Each number is 500 + 25 x the weight over the matrix's rms, rounded and kept within 0 to 999. Layers, rows and columns count from 0. Numbers have three digits each.

# layer 8 MLP down, 224x896, rms 0.161, rows 188-223, columns 672-783
479519500499483552461459531508502491473494483470448483506487471504511519533489496518503487528503509505460472477497510524518478534533497535480461523502493540500478483502512460501457491508495477544509509550486492458498508512500505470497507457457496495511494496464467496538501529477499480473490501516487520485496504509514501487515481479489
502493475471515545518469489532479469512541466475512526454494557520513525513477486477469493510490504510560475493493511507509491518489474533492529477508544517479470536468487488489501516541561474505456521510481498482482489501508523502503520504490424491531466510491510485490499542522527510477472497536558530497511461472500555493475519513507
515498461501495532492470527473498498525517500496517468474495474512512496536504509528485465487462474504501523532482481480483513585506499516523495542493539504518505513473509474482525476507503485477525507561546527542509500496494492489487496469535532521484466520474502511530479519445470486512444495533530534538531500506497476487516497502461
468486495505518486545526492543507486479459499484490487497497507507502553495520499539496522459502470513507519518487483506525537535509477470518502455506464474452476500551493454464446496464501555537502523506498493517505505530454462494541475542472480513479492532528493524510490526446553440512476462504484483447488479564499517475532501565494
490522530522474525495529533493519487518515534492454497517473486452485456509480478470545542504461497511512485507536499486479482473491514531519522462485522513561548481494476472456520536560539513505556531514492450492507476501444461499531514496482503485527566497517515494511472450469496525505532514502526535507492491455477501513502489533466
526539491491544510491520449504511514517497477465482498488478486531485489544490490482444498489524481486502517485504509544479553505476486507499504509487479486527510458500470495541444501494498470511489489491473492480489527517469504520479472513496534467442484467483519468501490496492520525521498509543504464478515531485526500501470519504500
531454503490538519547509522554473525494509499512518472522500517509561496503461525514515532515506506487497484532503499482465467524515523487481465536483411475457515493533461509551565533578525497514522484536468505465521527479497475521517521506543505532483464431511516500515480520518527492497487495510504511493508476526482526513496522554554
526481521465506519549499538584487482504534535528474466523461490474508510521486550506523494493501532513516492527531479484490479550485503468549533496545462481490485469490507509515478519453454481469503501508489520493510488480497504504517486470442509511523488496512526430497478518475514499480507518480491485537470453486486489474524523479501
509474486511498503524523504442486440463455503538503471527459515490553515505486521500483489552504487481489458489480444490529538474503474532505471548491505489487480539473515522521497519483486530457524474516489502513467491491516513496493504514498506510497488506538539481474494475519522501483492471506494483536451489480463509500515486504510
510532462478467500503464475500494496501480473500493523495515511437468507510521492520535518541488526487490535500529490552484497488473505507481476474529550488440525486465477497526514497529524466481487489499512459526457534494467507468459489480478507525508517490507489449514526490497513507494502452503536507479530495522499476503495445516528
521541517480497484467514475502518486477516452513463511500507530475439461523506482491488540511494521441535538536523493513499516448493476531491500494506507505517486496519482489522497488496478491446458518461505493526476498518533546516461475486514505496518484505506468487471509525515539497470518522515504486455535549501539525494472516461510
515471509520460478492500503528513487492506504506483500523493478515526502534524501451478496510513523517502494555504480483497542540517511482538520527513479491471490503520512515510502472516505487445529549542510479534497473487438506525536526519512486528477522492526532494545503517500517496479484541482456460514559548469500516469493485487523
446536510494522506480489540512498487481531499509514469492489525474500491497516445456489449496510484484522484543482478541534483529516514536498490510483486505491473452530507465473486495489472526502506477490536472443465526504513510533501495502532500443498470490527528502479464479547527519446490475531486502532507449482519515525478476529467
488478530516506503501485444462520504524508445476476515480523487466535492477541470459510511485504515509530509487505505460485517523507504503484514520490470524462504505517496490540499517475535543475514515534488486475514492492461517493475526505516465516508470494495533468528483526493482491455511501467445445506494510548533547500500496526503
472516502474488533480473472494487493507524483481484502506512539501491495506497505522483532492480529498441527495518480507520453495473517536477450439519512539490560454548515451518485471541504496522509518476548471463508545520526507443522521504483490535488500494521474430519532476481495524446465500478508535492430503506486519462468484477468
465509497472491531471531500499500494495505522484518512498500486508533548530502486482518486504491512503527501478502515488540455510483526517515545498491494537496519480512453515480492485494498509492549542513543497490467514512548490504507524498484567527485547508512488540510497470496491520458469486495490474505471477506515530529471488545461
504513535546485528469511502542481502504463483497537543524453499538490468457517469483492482512516484456507563478517504525507506483531514485521488471520495488509504503510530514547513518493494533522482524528519504493514526479505529468489505485491486519516479496513490509468482474490499507480498527497480505516532520498503470511493503474519
472547467553465508518501481529486515477500460462472484526489461500489485495473539487488474494481456504536478478518501465522489519476481486480475506485466501512479516504514466480489502520515509503509475517424489499496502494508490503500498528479530491497499460542486469489511503492521473485433500484519501499472530495516501492486507516546
501473474535497523491472555517545526487509491532505487515465544499497490540500480509531530485506503498485489583509471488477536510490502505441516517547495466486525460503494496518493489541517456567467479494513523503490516509503490470506475491534517494469517545506485556493506480528534525507516499509495438504522468451528460505477539503521
471494497513483551521466492486497532512491488486511486490493512483499532491506451539442513518513504501485497496539462527487492502520485521539498470499503498497488490488483486477531492491515510506527529514482501479475479472516460456490479496519510488537455567460484486516489494468515486520495549536497492470489490534502493464521528504550
500496540488472536477487534495515538471454513541512522513487519501484486458532522484502498506561514501488546512445555501498475522562471537487455492473491468526482533542506502490490528523509485498515534487526497487516447519494501503521512542476535482522473521484507469503496486494513451498488488459480491454563491488474481495513493536488
483469497480531467489543507489527484497452500529490481478487537492473490540484499508492522489525502521488509502504481504480514492519496535512515508533540533543519477518503506460507480488486501468476516500491540504517460485489487505463538474504508486489482548484507503514486507562486477499517495487492458528527500546527472518529496538508
537480480484514501502521508491515453504505504533501514489466464504531519469512521544506497475525459493544492513431492497540493522502492526428475447487516507495518499555524475445503498496510523488488513476499539448512495488500571512509479539518526527479521487515520478478488504507526522534491485473474480521492532520469511455440495539468
550506519502459506523465502536504484489501479493539498505513502473469544492472489509504497489477496455496483473521535515492458513486528469507465502518545474505482471514494492501507515441504482524455463554494460500500500514504505475514509461449437525580496505518525445522519497476520568519515480508517475549475487526525506521511534497495
518475460525530474506509462524516534493480555486524485510515521499548496527513514518460503519482501466494529461491510492485504483484499511527519464499487541517534465557537460525493506516552452473481552531502478552524460457464499487495534488520518514493532536477477489502520544522477514488517485503488474512502483528528502542498523510499
507500486514522481540479505498506541508501478491507490527553544496508508485510475541495494514557484529504513508512497493483517503512463513539479556498475508480469490480498503483478512489495497497497478489516475508503500507523482478516511457464487506506504522491448501497529504511486483476568538527476470522507508533503524475505500499509
495475528509446559492482535522513553476484527531498468473508492511497520533539497485484469543500529524517511474456525507469545493504533444499493507447474477488490518470486513523502496525460535470494500516453468478494548536470463485507491528457440501469545483531498448480494461506463542491495510490518540542516501507484510530539548454486
482478474479455490521488528506514522486534516495534467460472538502486485479490522530470533520485441525540524439494490542489481485526503477477540527481517526481459476463516514493543516496501461493500479465503518469495465481509491479506466512498502507504478521513493502485557474449527509498493509553490515493491476495536522518487488474485
533489484503516504521456497512539512505513506490538501514491474463498497493510485466490462498512491518520521495504483553477498492497486519507485477518525498501492499508475510518495492506528532505477545529521568536517516488543527480480501453442512510488522472486475488480516543502533467469494524477509472509505501501490501472492513516508
484524504472471470471487512499517489513519540533504524520498503501516511477524437479477541497529548503503524505511493558480484543471512506468480515511526544542484521544487488509489552512479463516496504491533462463467475527508549512514517492470463513551523498486529459483490530475517488497505529487466517502476483514503491534489471534526
488503499499486528480490510514472506497524493466464519509491507501535487477519512508478477514513475486509491457494507509480494518565503510462473503502496534509497465493501498511491513523504477535515451535517482482562456472518488500480487452542540528502506525443481511519463499471502489491495493540541575521482528512561514492504461464543
531516467483467483509484497498490470508478482519526489508512453481527510504483473512465495507498479512527520506462442511496532478496447496491488479482481424515498520480500490468555516517539480518476461520530516475446519467457497518498482487515498492468466529510514455536492497495477526504474495492502497436508525499546515489521530517530
500511494463528502487498528471517539495526478497513494467492500489492510519479448501498518500531498477532465489494503492527484510499500514503504513502469488518461490472534483493523495530525502512483449506462540561488471468507524534463512489489480522488459476452503494473500532563540490484497490501514511523481524488515475506502506499522
495462561519475503509512456526505493527501524493525506479519476556513508512486488499483537471462496507500506522426473484492454511512427482487508500500549476539465483512514519514580524504547464495495455472501486523541541461535513506499466498536545512515529465532483492490513464518487476489462524491498499472508465497461531515537476509529
508499478503496497482512551524528496526485510511504460501497510526518481521518489473503503494471514497496453483498544529493446476506532566512461513492484498533493493483494519516519491516494514491512495515481495532469526454485487503477490491525519453484472491536497486507489481472499441496535462490536471522526548517501530499518540470481
488481512546448505476493429493545497513499473484524528530515529527574523477514496485495469491545503508476493526522483491476479485496460530509467489500480459499523500489536490506509510539526504472528495511488521512507474520496504453474458515507548539475507516528538449493493510527481551490515514468536508512476494519487481473450523468477